config.toml
n_layer = 11
d_model = 128
n_head = 4
n_kv_head = 4
head_dim = 32
d_mlp = 448
vocab_size = 8192
activation = "swiglu"
norm = "rmsnorm"
norm_place = "pre"
norm_eps = 1e-05
positions = "rope"
rope_base = 10000.0
rope_fraction = 0.5
qk_norm = false
attn_scale = 0.177
bias = "none"
tie_embeddings = false
parallel_block = false
init = "uniform"
init_std_qkv = 0.089
init_std_o = 0.0
init_std_up = 0.089
init_std_down = 0.0
optimizer = "adam_atan2"
lr = 0.00169
beta1 = 0.95
beta2 = 0.99
weight_decay = 0.12
lr_head = 0.00664
grad_clip = 0.5
warmup_steps = 205
schedule = "wsd"
decay_fraction = 0.577
decay_shape = "linear"
final_lr_fraction = 0.1
batch_tokens = 16384
seq_len = 768
doc_mask = true
train_tokens = 118800000
steps = 7251
dataset = "wikipedia_en"
Each number is 128 + 32 x the weight over the matrix's rms, rounded and kept within 0 to 255. Layers, rows and columns count from 0. Numbers have three digits each.

# down: layer 3 MLP down (transposed), 448x128, rms 0.104, rows 249-279, columns 0-63
# gate: layer 3 MLP gate, 448x128, rms 0.12, rows 250-280, columns 0-63
# up: layer 3 MLP up, 448x128, rms 0.113, rows 250-280, columns 0-63
down249:125093157164091124118128093086129120120111118096133097161114095081164162080154112130102081107169095141093177122116118112175138088181150179121095126060112179108158174069192136158138146137172127
gate250:102121144132129130109129137112050163101085076107123155101112120119160134179083141094116128115106129155113113087112099056099113127145091116129163118068131139158125137128141176144160144189126169
up250:188158123132100155138158141120118166080157188110073106139196158090149066163111172116111152156191125128122177115089125162112194111142110092155119081173133126177172134133148142164114069108126148
down250:096129145120114132123145125174172137156078071097061183117157114118125162133188181133138243067103150105136087191154102127066116109131146133116146120102084185107156118102133127138132078161137112
gate251:168077099124126088148103124122189159176164202132142107136102119113156164165118111146148160115129141164122170134200134100158130086117120022111146098096113161113136132139106102162108146042157125
up251:129133071085134065150049152121101075079138129122097086183133170170108166124098143189137120130190077101126121107170109098159117130147085159142110116105130099098083115144155122120158159151116084
down251:140119140105113128109133135109225153110128144140137125075157145123151113116151113114135114155144152113107132143124093144185041121128134178124109165114076141134166133204184170135154128045129167
gate252:052133167129091170121132129178114111180134203158151117153152158149159128110159058086139106134097120141154101110118115161090045131121113117142117163118121147123142105100112109121147117127157119
up252:100139151063159152134128190110146136180097112108156105168125127141140099111130160119121125126102112130123107178141105161073107062132148185172122106086191144169128128139133095096076128170155125
down252:100179122129130132145127109112098145117136160138128141160150133084076187131188142136137169100153092148149094147092145185220122108166081139109107099121140138123146069106192145123198122062132134
gate253:089154053167113135097136109143162094142145082163111104124108113112154185122144102149097150129135182186146165114096053087168146119099133155142133121105143121201161082154107138155142138153072090
up253:173133116135140114126077110132087127179098104190129065132089041134077175091118133095116079125099106111159119138203145162161105102169151062124166135153125135088141125093197122114151172164187074
down253:155140136110049123123161143130160121134120204062167121102182114107126128125093150135112107158144086078092116054183211118145135079075173130104134094088096216126118073117151063203145124121077104
gate254:043016084071078103110111118201102086081166125167183135111154148112110157181113062110161088161167057146100081201153097131139147107048127089148188139200110142141112096094091103130156156124119130
up254:091125104086095115093181068132151109112072109133094111112096135189083177121071128066116142110185134193107133144102106153082138196157066116112127121136079110138143085072071100143167146145146121
down254:170163051149156142137122097117076125052086058061109149121085178181125133104188125109118194128126126165136160107082104130150132170189115163122084130091125158054132113137166140091161030103148141
gate255:101104083192182128126138100147132152112119142125135128107103107194104141127136160111103130132098119159098111120149161101137078095148153148112124195065142168136124119120050091143155142122114128
up255:119147134125147080132169161144163080133054146124141097069121097144137140124107130152140130114105099084141135096121152138074104133155121172124148144139129093110235144113085171145125107156102197
down255:093110143078150150113110182130167109122179078169165098130114098149149162154098138073167209121083144127168175065112102118151109156151152124123135151150136136085121145116122153157144183109097115
gate256:156156146077160122140089118146125082138177153098147152117135151129108153097195147146143121175084165161055145112120114170159216121084138119144097116099123148094115087140160132166145091130100084
up256:138124096176109141102126101118118114131107081177139049124137217050131081122134094157095112115163135118108110120109121133128082149187158092152136159092161108144100101108115137107150143122089161
down256:147129090130109102083121100150161123147162136114160144110116165136099209071173113126108000127174168146085116079165082166160194193154147180110128092152125090132102079143090137106132136129125152
gate257:156118131167166146113081126105093118160150128108107108155082119095108099151138124115105129161130119074096150107160195136124206121087156115100106118152121142098155127131146129171137127168072128
up257:100142155129146180093115079123138159074144111165078153124125058132120165126152161149089103035173124138120061171094058160132147151141103139156102137107130083094188127177074125132086126103141115
down257:125141113122089068113092129142098126189123100098108148157133105112138129103168071102144110152093132153153241090199125128116149125106137137082135139138148171124073120146145177085195096175119170
gate258:088103098163076115095109118131171059182154123136143100096089093172141161145145094119148145103145153144124173121132100091159135072145136123164117120118113111128176084163153129128164147087137203
up258:091106192100145135083162140153162100197126165157187149117169105085112122127114102151157151144185122152129119166138105194166106133135110173117073158136117079142102151075098145105120120132093161
down258:093102114124067118076172150143070104129161177125149178129138122132108141096119140167097148128127115138105098208090166165086138204115128125137079147130170118083093097132133109089102074112133137
gate259:134178131075114112131121135134127117128165135121108132106099071137111100190119124140097127122128120103120147084160146104160187179144184144138108123087094131089096105127077145199166152074136092
up259:172156110169169125093114130148124166101125097188154078142153129116120099118137170160183145136121141089149130141106127130123128052131122112151112129132138160104136161151146129134102143168164162
down259:084105108158145148097191136124120109141147107110142140144149106185176110183103163074103079107158119122078131130115107133122133184186117133163129140097067136130093186093121180160166070151116085
gate260:104129152116132161081112112119151109137165151158142096102104134138173075122150136210099128095045109155113122129139149173036124115077117098148095154090131149115072114207105169106189166072108188
up260:061083148061149161145075192144162122154168115092165120132131106048165172136145097116096137075129126114152157086112133100066090162149063143112143089181089118160118111092199211072152093130072133
down260:057112125102107171151118130095120108122157152150179127100088144153114095145117093168176204078148090150128102167139131088049121079138137085122090139111167180186074145201174093136109087182119130
gate261:125117163089128122112144118163134125093116111113100146089147178076105126127184121118093118071097128141126138135137150103063164144142136154080139165129080121165121123118110126119134121158112160
up261:084179122085124146136141109107081118114166073123206064113127139142136082106173152165104088135109112128124116129134154155132088125104154163075166131089155080130119131145099127118106156130146152
down261:076106154132121158119109137111142085158136143128150116148146118172157119138104145142157134116161114138120078132130150100118158128137136107145075118114123147114134103082068120129138071144108167
gate262:160141126163128099072141119119141152167144118113081137079118193085168188129088107088075138107063104108134179045177185165156175195147151165132166083132153165151186144163143150145153173132126148
up262:144173142155183158123161086147083152129170171136174148139089119153112126140127147196114135150201069081086192169159098169149040103104186126164109167117133205103111124139089137095102130141065111
down262:172191171178135204137095098111093140099121085074170132050169138182167121134140090104134028127090139092113152123128111146163082174129143135137038081126203127065074101155136090113076111095182137
gate263:124129080118143133171160156141155115136144052126146117102167131154184150128165133151128114124124086082131079099128156137123159144085135174093148165135138084146159086110170169169089089142138102
up263:080091133146090094127128120114168128155077096108077129172150149110149148111142098166125150139148176149139106110067157054182147135104101143144113119160150096088118111177085106113129154150113109
down263:086124076126091130159164139128124167137155117143131156127126119122182088152101136197165077085112123146066102088104168218154170062074091139153097120138160100143110100140134126161141137140143119
gate264:139155147174092110140135131130147106176105107154120135114100128160110147086150143059136120145138110134193166099155152101135092133098160116185105096120120076135145088106077124109125104093107141
up264:120127096152151099076148161109130156106127110155141103114149072162157201121115116140165121124102139098116139106168050123101139064133117117118166111171174129065154136092135085147094154120102136
down264:120128166129127123129125127160129080158113138169121088080106145147154104109119174132124000079146129154122183121113136143141106122116150119161085121148101134141123120152134086149172061109140129
gate265:102093152124149076106152057132183120084169092131197101055084105111139114159146109108157129154140160129087087120120154131140114168150164139133097090112141123145140147134128144135095141118171129
up265:157153148116114159156094155139146124179150095086142160172144158102160095092141096116114105159100173113155122125152158130134089086108135111124159119154076121162090127092140110158156101112128124
down265:148070113157141145096112065131144158130159120110137084137110194194124087140133089149132129132088155123121071078154179037126149092119161127155135138059144172109097143160123123093133150135136164
gate266:128104066094188116131105107138145136140154131107157138111117101118123115099154115166148150127166116157111122122108182116126161138169093126098116136134106063115115132115113166055139066127122135
up266:151124203098081141184082108140137110100145111134174171128138143132160153128170096110125097056169130134080171096151081127135135124215124176131163148130123161149165118137111172141137149077105140
down266:133119169120169109143113102127166158152123159139143180078139122121146100124168180143142068095205190163171138166119079175085151137119140105115152121136116140127159115137145119096133108142106100
gate267:156059130119094119142123174067111162122129173118113122141144084108156103101126079086168168070092137131142125149149103098180119153171129105109153156152153130092137184144093099146113092178106084
up267:177132133135140147128133166124124149127088139123126138131092141105176080148199145143159131116157160117143084158085115132164090150133160084098129136088208151100067167150052091134105173163174104
down267:123095071118152154167132140113097199153102126169096095137119111176125145104118093136171187166130128138173149187153151159121126161114143188176110105118118087073081145122129080181082124137135122
gate268:107128081098112099165109152164120180120135156158134107123089139094102117140121122150110102130128128152144117157160141114141105149147171103191183108118096107144088139192112084177148140109139150
up268:118154103138129165157075134127136156098146092172186119118130099095147077132145185122105136155126105122145142161072179159175067167102155090164153114109130165116168142147142151130087115166114159
down268:148121187174139107133124115135114098129162182150105135147124134102128157104118123142170155111131112111173133128138132086116097164115126100091168064103131171170125180137159159059108116163085139
gate269:122078128063163160104134113129118147118140128142130124119045140152114146109140180101129112092098126118172129158149151097124099104165137152110194149128149127144118123151126104081075114137076118
up269:109110076071133106141131124084161158100131135135083135106153194102122169064129168115127134141117135102157122156142145102124156138183154155168180095122070124118151071160149122140094112118117124
down269:136118117119108155092109103099164157104126117117141096100056134118130139082144077128115230133083150133191110169132099113104123169112162079132174171138154132111113182141150147072077164109114133
gate270:167096052128182150165110157154125097102167171156157113086148150164126125147109088150142129120152200155177135109052176119064130155150156072125088139060133122143185110119145129099141078106150131
up270:113159155080108118125180106111135097140170167141142130110174143131127211156101128156075169155150142108134062121111185115137099116097129138196052098076150109153144166116145202117153107110169114
down270:162114110064172155123148119148058156189150096139182140075128165134121131164150163082078144110136108103135079180150131082125097101133107149159095110106126124130139148134120205153156072162111168
gate271:110072109073137091122087111145168084138101131096122156119097182050195169146180148152091094127076109107115113075120091149080102063168078156137169090115148100127116109159140125111130121144158159
up271:079122150092171129107112154114087151140181101123083130163132180124131120139101132166129109158089119215087197166130167125147091095090146143100175149091179124138117142170095087176174117129094126
down271:072132131101121137139151156171133116124175127224140072131142140125126103165067112115125117178133124161127154167124151105127103127101108071104153160138133153099103104112156106167120161096164170
gate272:159093146075088071152183166131161163171089112079178150101149112167169210165142147107123134134128115089178124091110103108142177148204145152130111078137133079137111088126177155087093112081136127
up272:107124177109154068133162127092165158127133129089092095125081091129172115087122103052098141089110164111134150105102126078132164125232121132117169145138100126127144168175142173127119137115118103
down272:098121127109097169138132145000121104063127100127106128102141116124130081107116114108129255114126160104091082144094125074122148143124115099123125158114137116101159119117129144068137153141090146
gate273:123137101135139126101131115111113153182152114145163110156132075074149084111082188134102123134109123118141112135168113119153178104110185093188100119153155119123079131188188137119134129126151122
up273:207152132192117176186058110183080119117154094177143079137128177134124126125122134128116133114089140116075109121126145100158150147139120142159079073122101079069097171109124152124181121111130128
down273:163091164166099154130130106198163129162208090149156146133136082155120156144154132171118048091157129152151133150088147152153133142119123176108162117151088149105089101105117171082150119149121125
gate274:100120152149149102118205087128153146175131111089125100091098124148142167113164092150084174167117157082103161140199192141119098131159142098112149139140122171125118124119152111114123106150154111
up274:104141096162134140118184096140160223164174115103104109098107139142096165122187122176076136159132201096159141132220175106161121129159129163097140148141138132143132145114134121147119118096103125
down274:127175133135139135103110170063135167095124092109176109115111113159156117132093103097123255106166122084129180128095085107089169172107137122118089117133166108138103081096118163069098108122117154
gate275:118116108073131207118066111108140172138141070153166094161081139112161124147137117116151095141068090138118065125139157045188098108073185102203128098170149107112083146111138165135078129106143167
up275:133167132137140162162176175100046077178093136093103132137191097159121108173148169180146149131132048152187128170155102123136103143104130109073130155107163142147155171183153078097186191075078136
down275:146174133163122110131160151132164135163130115140132106066148084099127128165174127108103007072154127137094217093100087135116158143082117103095127160137130105118179096169108091136136158159120146
gate276:173097147028131194098099135131151146074154156141154138145148183152109127156152180115112094071115172117171149143208198097172138108171098190155078133086148143137120165159151080171228181160119160
up276:150178115080219120173133128174093125104141117096158152160092126090206174099183162115056132177145121127105150137098140076113094096052179138129168131123179121188116180115174151154088130116111082
down276:130131151092145127165183079134149118184157118168140162125089152137112145162142141098107195062126117140139171145159153150133155072148179085099134191167100142147144201123167154100166071188152173
gate277:144161171125110131072120132124114081175138179156103093107129059168128140111198055122129101170173148118171097102140087132069121105113077089111099133133112191111113146113085119105153077127196141
up277:071083063192121145129141162150150106106105102131140133094138147101119181142149163118138107071115120179133126093167149130167092136133093162135130113099109125147159124111146146122116139102103093
down277:108099121131083158086085068167174114086129127159150178121147088154173121138114136131079000160165164129150096083103135160164067155101105056131103144148126138173163110120141120141065141117148126
gate278:170115050120207163141087164142134147156116062130127107138070097147086140122179151072155141133129119105156116155090114095138144158142171127137150077114115148195142108091133106150117117111119091
up278:100109167124044120148111082111139115144099110070131175084129139111150137136110052153134085181114121102078109123119082152127149106172175176157112084141124178131152136149091185103109099119112139
down278:161139150087106146143104139206175129164159068112153082137106089112156149125152166067088109123110163137117140106104112167171147179129136107188086131109226127230154118154127077088105111119080138
gate279:143141103105104120107121164116105189136125126089090113128146113165104122161161133154115110134078163133125105134137115080110104096132139104174060125065139129136121139138138148153112112143120163
up279:167094137104135093067160157089124169182133153126087113182099089119101137057149134118094133153117144081149104114118111110125123111090132172109132114103120148074117159059168141094106117099113160
down279:096057124177149073127151142052162103130071163131124116102134138120125111143105119157148223086138078162122119171148171161156100143154164133140131132144149126157122147124136075111115127149128163
gate280:130164092156117154099136150125096175170175127110071173085152110145085143155130117131133112164117113105133092121184074118140137137158156164146165095094135110136157142166079078168136101208084134
up280:147123112110155126158114119165137126090144099191046154166121127101130055189105139199123122112143120152139140128140194091116152131165160142109159165141122174108112135145129121135111158118142155